{
  "d_mlp": 640,
  "positions": "rope",
  "qk_norm": true,
  "bias": "none",
  "init_std_o": 0.0541,
  "warmup_steps": 149,
  "batch_tokens": [65536, 131072, 262144],
  "seq_len": 1024,
  "steps": 3689
}
Each number is 128 + 24 x the weight over its row's rms, rounded and kept within 0 to 255. Layers, rows and columns count from 0. Numbers have three digits each. The size before them is the row's rms in percent of the matrix's.

# layer 13 attention output, 160x256, rms 0.0543, rows 0-159, columns 64-127
104:061155092081177117118153118137153141123067122139158165131097057160115086166137178110141069105088203123149112151098115110137126109152124127120134128095140080139173168085111104136145108096053055
093:115094121115146164120146106141123076140119132161119141151146134142135133118140120116126145125134130097121132151144141130133118114132155126127150120134124129131141118124152108096130130096124154
094:150126152084094188118152113160118130155116102063141121137125130062093179091147151096150074126172153112152186105122150131069104109166136088118114103065105105124169137138115067128143095120120143
104:090131173118194113131141157091093099187123145153171121145117169100118166130107139152145109134112111073166154131050187146151139167133132154124103164137130074183161106152163151154103118134111108
099:156171081118169125183125139163171091116174087086153148157200166066073087129120156104124170126141121099081180078098072136128150039091166102120129175148186102093120103170146116145087166141116161
102:112185135101162096107188102185140084104171167142159080147084158153160093102100179179127114133121168136131103136115115147126110128112111146102167183072163098091101174100165074189176104169133144
097:115154068132156133113141120141167144148085143120130115118168146127151143165132119118045144063159088101136206135133152126145175121134134070148180124119079104099195085124123097158084182121164103
099:173103124092123090192054158091100153153112109150094145108126117112147170094154104197170103096123145122123104148145151098174157060100150112162088129093137154076073114120102168140120167172147097
096:103139121110126069126068104175143190145100188165127105137171097052171156122110127180129147168086122164142148212089108065110162136133160134159113136109121168107079119104087144093106129161091135
087:081109137131102129141146129153161106154114098118148085112100097130120080091089119121138109127169144121107113137132123155133114179103137126091078151133147123093098132130076113157136112110117122
095:121139097165118147124155112104115151103119125092127143044124231160100131114133136162094117143223058165126131159129098162139118110100082149115137139115133116124159099119102106132148112129118148
109:074089133094113155106136084143065084101116101124146167130108173097116142116080163129088141127167084138117119173140161125095138149158111092098117179182195083146144137135082129221085162147067164
105:148089128119130150113066106101106149099157167137112158110104120122110082170084121218115136109134118105117110098136177159115172100179131130129100062094109109102129117137108107146115143121112112
106:132140138140170081107102095167140106186125139141092091102121138176107129074173104103172114145135148141195147131110132175114105124147155161129175063167094086134146130094117085129098147165162161
098:077052124131102149098142059125137156100109178140124122114184149155060157134145072147134168107134079100123052185132097130169105089153149087092118117163166154130112100114137113112178083133130118
100:104080159091078087101164138172126156131181151174094091125132139130087088181141113114052190139152118100087073170097168189125138105090096086140137132096136135079153162097134070139211132097112193
096:136104121154123134187183068114123114106147170125163110115164167139137066197131137111207187190124108114148128124126105110099097105095152157075140077137094127101130126195132113210127114115125108
104:126120142106110126122136122092147058135114060141133051147147141144155143147132128117202103109188180102105117154139121137112080117079075167133146092109143160138133119159080132196149098123153118
094:090122109116142148111129130089175149164110139103160177122149111142162096135099133153110146181126147140111119155131120192141062110089197140176101115172131139028095074107119129133144162165110128
101:105091125155151139128108146146153131115101116164111071124132152086142180080159122119105107080192145096086126100169108132162098122162121111136148093148109093150109127142188143134078081118143144
091:161138100117124134126146158047137098058165184159114127133058214109153110146143132079114125088123109099116140106130116085111108137177109099172118107079094171099089099132123131168132098115119191
104:122153131070125148143138138134100132108116104147131074110124068174113111190125104087131198170161155124060156128112105120085128121172135125134148135113157086078049112149131115121076101129145111
098:142094215137117139154156123126118106111163089197144149128106134181079125130117113168128102150153155096173140173135131132158125116151136082149109174068134128133128100065107084139157104088201128
094:168161132113134142153139115128133100120123138108133120096098152141136128111145093144132176136138133118125124174104132146133101156119118131140127151102089124124119157095146074127164107148118117
103:130059102195148113138144130094186139157132102093155096092160105096099129159107113140115163121034168124142160127108106085091077159117132176097106081137159166192165096147119121093164081126188129
097:124143152154116158157112144117158107098149158101149137128037088092145106145163114147112174155113117139104147122156117087154136127119106093096131134124103127179157147160145166108101113143112143
095:131098121099156140110062081136105166108130128167124157122166211195079099147140139110117160172095108139112097114157144105089150096145077091143127089100071191185156100148067136133162106148162127
099:142178131087139118128089172099126183162147142138175115133186168146142107094157151069140135140129127133113116179125158088110095067097109146116148171133091176109126093138098127123113112088086152
108:146180168111201104082095119151089128127160106124110107130108114150150125077132123075147163172144083192145119182143040187157101156088114144103090109145100137152109080158136138140115112088137077
095:118193105168161124134188165168106117103104136110135148140096112102120088126141099143145158137120087145164150145087146095097173086101069089175112083142129155078184229175106109182152121149105101
101:146114116085151159171162149118068157148103088106137157151086118117128113164155121158111137087110104144142148112245100170094092132121101111095121135082087168164114129181142149147100121109173171
095:119134111110097168099121139111136134129155162114108105133136099139113121130175160139159226107102045139104089121163099150187108137112144144113142146113120115149130158163108111099089125158170129
104:053107132112106124170068137095120088202146149114084114114101117172153133128090187195102162168127061128087119096110118175105111142111146120133151139140108117073128135084181115151147045181161093
096:125164132117132055058150090114101137051156110122096137089109123107154133122188102110104163109168113103105133082128112086155123084092082083178115125104105130161134141159140100102075139111166143
103:149133130192119067152123216136118112167119128135094143096124148186120156154138130126094160151066150122089120098176154152088162155055109118176127086093206104086123163107147146151156133162104124
091:144116096135152072158079164111079119183079161163195132129111149081068092111154080116103192119064149078174087186144121122145124080098225104114149109111187135137110116157127119169085145116118109
094:063182158131109109140131184142123097121116145137128059128167114114118140152097157113130125101129187070128129138101139092127138178139082126104120176097149108142183137181125156104172109099097114
103:174132087101144156148134150162095090114109118097156152165094197153135119111150134118187085107108127183088072135115124108158162155121143097120127120193164158101125106148142175119138118100082107
107:136120135170118000113164135164189134124124139171150147144106069110140107110120120171118164119143148134155151133139089106160105104076119122121143124108135174123138135176088153133114147174090088
108:177212093143093084135125134140138127120122110146111098163095110122057138143104129146104142171110086189148144161083132143154137130152167138113131173103123182146140124095084145072169094131128107
102:151177094137090081102168119104170098133097114084136136154087162188125149070138115026127108108109064059109108164151124148090112128162109128117181136126149133104107135139088188091055098114139140
112:103154096115069149110167142113131136131165098081109119110153052180125061185106139145155180123133136091145096142146174162192158081185067107119063150155105139120157157087172113118076123110110157
097:187121125096124169083045119132113137138106149156129121105118126145137144154120127144133133115119142125144141104143115174094176106123155136124138112117078155158188147128091165160119090104100119
096:145085126139119134122117146177186134125199133142120074151129081059121117136144080147107124123146081123133157136119182164071117142107158124137132181122178104150142078133131095134157087094179143
111:176095154165110109141165124095112084095084153168172140078172162087126146131114093135106118148156131075096116163092136120178129154099086104155128166215102150180165111103151137133101058143188115
096:167191136089129095121099106121161117120132084116169106090115103181152105113118149089154142169152087122165115148079118066135085167141140089122177098163087070070117110075089102146122103140121149
102:153126109051091155100067126162180151109145138179056128192147070126095169156109130141164106164082156130057115124139143070095109168132131142139116185140132113111108087107157165124073092170103123
111:089103065113163099152134188165189142142162097150160097050075104169087161125128177097098086122156120136111070106153119094073173119133117163168128122125111205131153139153094201124112129136111101
094:161117166161106103082171109106134110120119059141063201094150133186109103154066116118137139109143149162131181156116128193100140098126091176123153069119116105097119125156149161125103127198173156
102:117136178064124177125211150113154142095114083159137139121093146128127140171126164115176128172076116110108117110124112093111100093101130149123164088156110162138120137122144187133154160138115081
096:107127137137103122156120111130119098046206100081144083128096152163158144113114114096099122154133127145088140120058138123096125105125148077131134076117067152099128115187136150085222138132177083
099:148107185133126180092127141106167153121059124098179144120164148128128164053103203126056142106128118140096113126118111102161132116091147122150124122088135137172114167149095195125126135190084104
100:159079092111118108146124109148140135137079106075143139096117198142109116078125174124188095124128035109127156090133070133154159165060111167147143177128119090137129121055151109197178123155124049
089:125171164111181139114105078133124106080141114133126148160134160174191112097132093187186147102118147142123094115118088144122103195144188154117121139147141081104073066133104120126109142131099154
103:152116130136118138071066202157062099146106070117141104147141060157092075125114137181119156114104139111122097090154090123135089165150093132100154138156179175092096069132073093102119139127141099
098:112076142151153114104083130136149166115155137129153171147136142140149116127142114129107163139156114111132109074100084110099108163150164071088098158166104141137186125160138110150134151180149072
099:098154115121066079097113162112144141107184155121136166122159175147104081099108191085158160130043144136106106149109153097113127153110203166147094170109120103104125111109077098123147152186116091
106:121139174103113144093130087113140118100073070125089144131167132129055138075114113158110161134131172123176124158124164077164119134125068180122117046178162092119084106168153121123135139113131141
109:149147151158198148141155151102121078100169171101146092143170118121158128120139121081132163102125133196146076103173076147210205116130114178156120121104174122166129096135117172052137156191142155
099:165111151122112164092195173085112143111094113029125057153096093142094122092163077113136126149113077112157095156085141136155109147165122161087077120151145105106092175126089101090145134121094122
103:122122118147086203151156113116137151150108131169164143105127143072098112084085168146126139144157138141145149084118101134125110120174103087167144084186061116119073141119166140143132152124106191
107:126178167142123152105149174118120159162115151113149139112172114107106116182144155115142158123063193074091131115085080057156175113118112092106143139110133157132105130130167115095126122146107141
109:119146095083086119127134150201161124169113169167088133116169160128129019109076126133159098124135120152146071104191135175213151164158092146129137118146142140126152138123117130140087111145118126
103:049152157104138151122159132106170099131138164149090165106193152155094181110137107174144106128137131174167150146132170166090170104165093056103145152122069117117142087156105180160172102145123127
100:101109099106157111223170113138105153097140121124119163150146147086134153183143133093158147156089148100126195127159109148219099169175114129120146017142158131155127144164098140143150133149089110
099:151159081145120126110124148093098141126179145153125152143192119118169106089106158110154118128090074156124098092164109099134056149184128154105172182119119112173098128126051105142147164181167195
103:075103144129184177134084156101105134122073145095132090155154115138132136123125114158111140130072113050153085190158088100167168084145140154109081102071120175081118088133139101122149092169139112
102:155193112118164147169117094114188071135121103128126155144109100108130111162126148123062100150115133039123127100191120115139104146118093144139079110119149108148087155073092174082145099117124148
103:129138112160190127181155205116140159130146090160158193118162133140120103108159100116132100146180132113155131068152103118066113189120108145134085132076138116095051090116150068098146168114086130
104:154130093135156144160089121139190086149062064098157142106233193125122057134100150133106136107114153178104099114093115190087112109145051171114141136115105179121126140121144090137101085202125171
096:133143130187122148167125095109103144070075188149138141172139109186091103159178133104137143173166117147113107110092193163195139082190090133187145141093100157115067037128090078138146136165135122
092:156176137131118132143156113139106136180151139151112050082109121194098166061166139158143136126106146099123095183161144116161147090127205118136120104107175118157055099124166129164073057130135107
101:168110107180096127127134144129156110124115117146154077122127089122118102117139175115129154101096115116115143129134129090142137129096123155149219104170120092082100068127129099152196154066204125
105:124145100135173143038159127072110153124147127097083165121174110107092062123156195093146097099140106076128139134192161109141073101146097119121093147110166169121146172166118168119178104147121173
091:108117107149134101114145135138161104135154144049094134160076128131109153068136094132173069146117161150136134099076137160118116106125111103126138112161141126149134145146112148107129142090132156
091:149192116142114113137105142100159131088147145184168163119098138123085087119126074130159106114102086089151129183118090073135104110151120086114163120114181149119117133077123134140142091037132126
113:074092123115134150124101172196119140121084183090081114114079097108073121084206160154158145099091127130146158138180147126083163115113113137101193164133071089140142101131099129106153161124117142
097:125108115141143096091115124159139080097135107148116121136108135071139126143115113147145156157089125143116159132133140140134156125127094165077074118144147095097142149148103133173122128162178126
106:170140080108099115108119099125183182113116205118144093174128139175163083105104082158042133110129065118151175140178157119134136109098094149112095147174168154076116140158174172188138132090094138
103:094148140135118077129076131168081108070074167111137199100133093171142133141107118110167153090122168114095083135150154205133119141162107121145133123136165150139146119183120107157142081092117184
095:116102120131160131105062105137159158116106136095086106054051120165212185161123119101126064114202121126084140148127156124157117115145125131158093095169149164134151112091075136171147143189125087
100:142138111163145145176107080147097115105181120124114147131104185124131108127150070095107115152110154113130111153118148111108080060125073135123157101110153185156132102115131114122156089140124126
096:140130134169185176095084135108112187118162130134148074136078146121100106106144102158093063129142121148130181162097149117195131094141064130084093123137105113090094095085136160148194122107139136
104:085181098152101104182136163123121112094128119157103097097165092060133101102122201156113098140130153126114159188075109150097120063162148154110210184152132139107145095152109086098129122105135141
096:130105102104163137143115127086114133150137139120108151129097160127137130154107122103137174129161146092145138163141088165099141155145157108125128167107148115107129093160092120132132144112145111
104:088188162143124154189132099157178101211166089056159164087125127059138123086153169109122126107120150136177054180103188154121138120154192140137128122131112142127110168152145127066105140126123146
102:168040146106111120086140119154171101098148114181186154228120139132173133117136158107130109094164127194101111116092076136143132126147177087090142124122127190068109117118145139149111145074079127
098:120141166212088101162061096147166101111109114157098152192145104147095137085134139115089165112143141086181144096156167153153135172188123155100201102124139131106099146134125139149127171184089116
100:097120169137089115145144156095143153116133115127096151182089159139106129083144102120110134134156172126165136125150175109118135149107139125086125145168119106110169128152178176121100125151151151
101:159093097093128162180141181117146194117134125045143130120118122130158184195170090180102125196133139148065131088137155165158156177143095150106182127088147098087154066145122120118161078101108122
106:118107133155148124146129152128101079095099105099107159144123091141140101173176144109177087094145144123059092149134112151116142083142080047155131086091094098136093163167157117155174136138148079
101:129113182113121151115144159116142108099065112180102121093035085135107084156125169170178159093135177142122147050085128144165113068080181189133100101172136120173107093135111159150159139173135121
104:161097126108071144064084096190082084145036187087151152139148122100136172167095120144124098153103131140095104122154123184186180125122079144095155091123087164145177167127086149116131102088145138
110:137159119152127139152177109138114212168090139203131172142149131145120103118122138162141093165140120153119138084154155169149086119175143158112167117128147143107164121158122099065233108147171115
099:126093103091171085146099071167147160143100085102149086178156077160166090136152130141135133090107101135118060115163145132089097145139123141098111150132111150067105164085173125150181087120183125
092:134175146083119163124134080103148098106130129138126100114102152152115067158140139160098056147109166108111105122083149120143138137171186181170124091162101199180137086193158124121104107137119169
102:106107172156113180132080091138119140083108129103099129140099139167121153061122097099100144154111173156138155116197109156040158140116136122135154138119100117131154170067130128170148074155130091
095:131063121094097116105138074097146141172076122145141096120169133161118121181057176106134116129104100176173140142129131090094153086157170173160153146095147088195130116095105102071066219110123131
101:091103135114121076143117136132140098107132122048129120100098126105041115138090106161132161157068104134165136135114159120132149124167098128155174095103162135143152092157098137163134131107120136
094:086119129136094124127133133096152091056110141110154126138142159099161123147161120120160164149148126095143123128131146137172057127135123074096079177119100215136112123102076086082145156098162119
099:094128153161128162196107151142125107144099154167135096153115143142097126135110189104150105114113109109106110132140087203179103077125177081136114123140121163176127152135202160133127134106145101
087:126136170176084170162153111125156112143112130101172184096112103145177124089121064211188138092176159131124099077082108116078109118085133129098088135128082130120154115169165147093119143149111112
101:136145098124141145114078162147155167115126121126178118221111211161086127142167140087129183106112144157102107088038161166092153125185148157116061147158124147165097096142118156079193119153113099
101:136208132148138198145142117117132147146144101139121112148145175156125134135150074093053162078127146168134175168115115143151104066130130149127141140187130162075182080149064170167094179176086110
108:083158157133035128135060126201157111092125162151159151098134162120146084121132082084147136142197181150136130158180128090109136158087128138089091117112149150149170178155108132070119123137090122
102:168089165153136117130115140163161148131122142185137098092186078172126150103104164107174137094120107125154115135112115113103099125093147069152119116138123158150135158113144115186120117146109135
095:131115130132084148067129106130154110184132124072067111154112103057156092135165111110145132150142172141160130164118103176084108076131071139146163097121160099145129075150135079142115138112065026
097:130108079119193133108151126171127152124119158120180188154160092129109086113134152142196130146041127174207134091126147110099168112159060109116076183165139135119130111131156074173154133133131145
093:084073087139131100132130107062151144094132187111153119128115171136089126097077120143127151077147144204125121135136112110142043113105091136176117081133173162122089117147172153162137130080110131
100:168141129168122164166087117121108147124146140153150149138135113145033134120152136128141120137138146192132124123127149174113138061140180078133116114112115109163134140148120152178181109119124083
100:099158170187153129124065150082130136172131112090154202127076117194153089114090155161096100100100119142153122159097149152135096108151149140135158118120188121118141089089149145068117121073106124
100:119131129168097119144172122144124115136071094141163035136075129169108051120141139148071085127103151132171165097153125137153117136104101111088138177113134141205139109102108123097125168044103123
097:120120093120066107095134126120139168113103119136091117144064092127120124118150151169091139120102123070149112093171138132148109080151116137141169080172092136150127103140148117200078071168168122
105:122156102106093128144133132144156129092085145114096154094053180141140131152178118165107138106115172169095132162127155074165133056125072103129092134127120060154097125057121121144103182112098133
094:182122132102127116102108121116097162134106091101137151147186149105109172128152176139102141154110133157147125162082066087066094095141121139116085135140125189147159131158140148133103105144105090
091:126136181105142132072129099095123129155136104114156173105103152157125117171168063138104128159181189129120153107093109168085088129092146089122123108117165123145147098154089144133132072120075080
105:132131105118141068105125170145133125139132154220100140165057155170099116150139176120094103090129146161075114071092159098102126106107119181090115117116156054147141098138140115066097126070152189
108:170137085135104115156158124114072138131107105147094134115139117168117155124141126108108074197151089130134127109160114191126164136106174142122109135143140167089123139154097113119133136149098145
096:132171126181124083156117143120182133193122139119141123131083118138133137110146080102118162098161073155151140148087129127113097129139122074121119091113088153098085118100151137098163155155104134
097:129167119139139126118069122163081178146092102169114089157133107164106153137111151146086159054089122121111164166110139076122128112169168101181089063078152148117105145127164093194129185128109160
106:164153118158083084095143088094110149119090195120176167092113143150214143189150147096094158132125167115083064142130155150068105126114120114108106112219129152120104164103160124105136121164160134
100:149106139168118114074093105093105071176169107194090163208130149097137159090122149153144095130093125103129150117113107066150141069132108103100104148098127147080132110108090120152115106138133137
101:130102133144161076128136105143121157139158178146145140114123147074096126058166171112060110124183151166099124145120161110165127122096113152156106066157183066094084110227140129130163103066101146
105:125110179095182157130128072177105167116155091164132096084169142086082113146128126106085114188108148120109144203116144118148120167121083130149089139102089128153177146138103095136120140189176119
100:173189117061119114164113132127182130157135108162092078172174157169126124137093106158121166144136136161166186104130154139141083136133066136145145154145130119170142142104132166133167127110146099
104:175137100193168138149081087129126199136129132113157103085152124115148107107139165208170135185119154121131141060144162153133125110179141152113134145077161113190084097144070093180031106104129112
102:107193069115136130174082136200168114143159097110111077131081147160156068154145174092121121165149123142170172121129098101159089132118139123127081100185062208155145099144118062155099228161099138
094:124123138129131119157090137091149139108093120125185129160141098153128128159122106059106136161124103045134105113162103062164106156121163123160212118147155151154121092133095111176182175111148101
099:156133105096139107141121038146101160101231079155104120152160104203148129099130135135145127116134172085115107089123112112168160142099101155093121134159115104150145100185161096124166134113170058
089:193133132107068135113149111175143153124166116141147151133137134120081127120130132121115143129115148141147101083141119118116156121076112137106151162137132154135133068145122135124084129145102149
104:125066090112127123062164110084090160122119139127124108142120130123138125138060168117112161157139176187161165108121113139153139104150157123109158128118115069114072160055129150104133159159137168
102:117118114102069108126117148126136093145169063135094152164114147117083134137169069181166164115129188128172177135128159141116144157132127121101099130150142154096119108154176168154115134185125126
095:125153132106099086082164123163098072103111112094150155124150139102131168157118102123161143128079140064108150130114136130126103130111168134110101100124118170100142097130057105181118094164136145
097:097141105140182129174181109125095106065124195124071143128086140147102127204114125138195139175169141141155113093128115130123103194183187115118080053144111122162088163138114114118137142121109142
099:179128085130100063116186105110111111178188082138119109083147125148060136122157103115118124073096095095084102078053156201121187112144174090173130139106157105132171169114108116104105120115072129
107:159139182153152147069131131119110132151167132113144156177119055113105125095130187085100174151111089179107197100113132139185130122125110130153144117158090086104140125158190153163107097132067133
093:100196063126102120126156161105132168175086123185136136158101125157129174077128127134155120106142131170157144135128183131118099086137145105167116149153125159139185134105131133147150047173184069
100:142152155134115101077186145150136116113107146183117190111094107103182125146163084111108118067086157097190136135134127161130187137134131179130211118176109139137123063070107103129156174122144129
121:070183088093095153077164163159102164132090076149155147096109125121169163114125143138118141097139062068130098136161152169152123152118152162088104107112127111142137075149128098123182136119173131
101:076153115145146128166153079146107101099092124120141144142128102183133170172122138139092074147120085119095153103068170040065160118166149152123163151151133143144160163136109165151131142161146186
098:138123101132119178148157126083046127156102146117126159191122097174075130151103118122160067144146157152133126168164134109125174157110113144160139186112188090184151121151172073157126124163151134
096:079109074183156099137143071147151143052168104131135097084149174112123131115114142108138137111114138130113101098139075143117185113132102160080128131062131093096100141115132132122160122112118139
101:142139111126087117104132093128109102091104100145132041147119102113182148123134139162191139126145087158141056128102170175093141108131142138127108106155061168169067137214109164149111146058141172
093:151167162164103160091055132151164115090126133130140086135124096121055119095095153068054155115173079098149208140178163116089105148118108107121108135134142080125107198053111136115143101156121107
101:144124115129143047207145090146137165082030119119132150093115094163122141087149148112146102181068078094096165149121135122131136112093114089097086173167111099077133121157132133094117147116147144
091:124136112120099136132182150130123101110181127139053118154088098148128086120160107166106105102154096116167104121180112111070120067116140202119058109129114129146135184114155072109117104126093137
104:100105121183082114131102160142136142145141140139187138117096194115102105114158194154121178163093158109113099084120141145126143158129108094089106135099138152074096096130143163122137110102045090
099:134083087154133089145137202120103067140115145150125092145111163130125108140107183096131131196127101169128087133186170173139164159110142164126115103160106148101147108155095106134134121122142134
097:109150143123154172123116175161149179194115152192147114088098156059173108126162073146065062159156135122156124152113121139104164154143166074134139116134101146177077101074137113149075130120106195
100:117119146067138122130155120171177159063143117135130101157138124122123156070173143131106173081131145104141159091111174096152157129120173200122118130110106117095108126122100156160134050160149173
102:121111101161156150161182131126176159016111101173183160143146112088144149047149117151108143135174141156165085106111148130133135154123145162160107143125162138119098180111053127173119073133127110
100:146091112133155112123133115114191083092134145124125137138112130160087101126146113122070126116183080135080122125099075180158079156156109141115124180105115130170111069140096130121052065178113147
092:138115179141098129164164114163143172141093103089156133151140115123108102140148145082109185186123155179140146104184228169108129123155136162182105138032080107123104138160125127113103141128138130
097:116044130123077118152133119095134124106084111105086165176091125127113142150142087104125140107183113164146139158128107087144118121133139130147169196128146185137131079161179133168150187160146142
108:131193088136162137120165127159113080103158195098135128112117129102149164126114165135087135126087178194107174137218100143136129106080147094139144117147164154155110131094134113134128061125171155
089:134135132150153140130137156136170138116194113158126181096153101166133091159157084173144114137057129147135150154081123132142147131163189083110097122106125106114116138079134165122141133106086106
096:151141116146128135118129125156115203093111132093078132148196145147157141166175142143161157150138206097134170098083139154103151141115117132108145174130084100131151121116116135102122108104164178
094:130065129147128124089154157098090116082122120142123088161094082128151099154143143079157066115121169122149146157118175143161180121146158140182124142082086230117125116150125105170102104155138060
103:188104110103152124121136110113111192098123107084093149150128094035156164137110097180108091190120086130138165139137112163167146101129124142138131144131149178099097134075153131105149125159115159
097:189120122123122196082129150094104146128161088189124136164146155133170090100073119121109107112077159110134128145119102138099174138062189126190128080142094139119120117143055170157154160091136146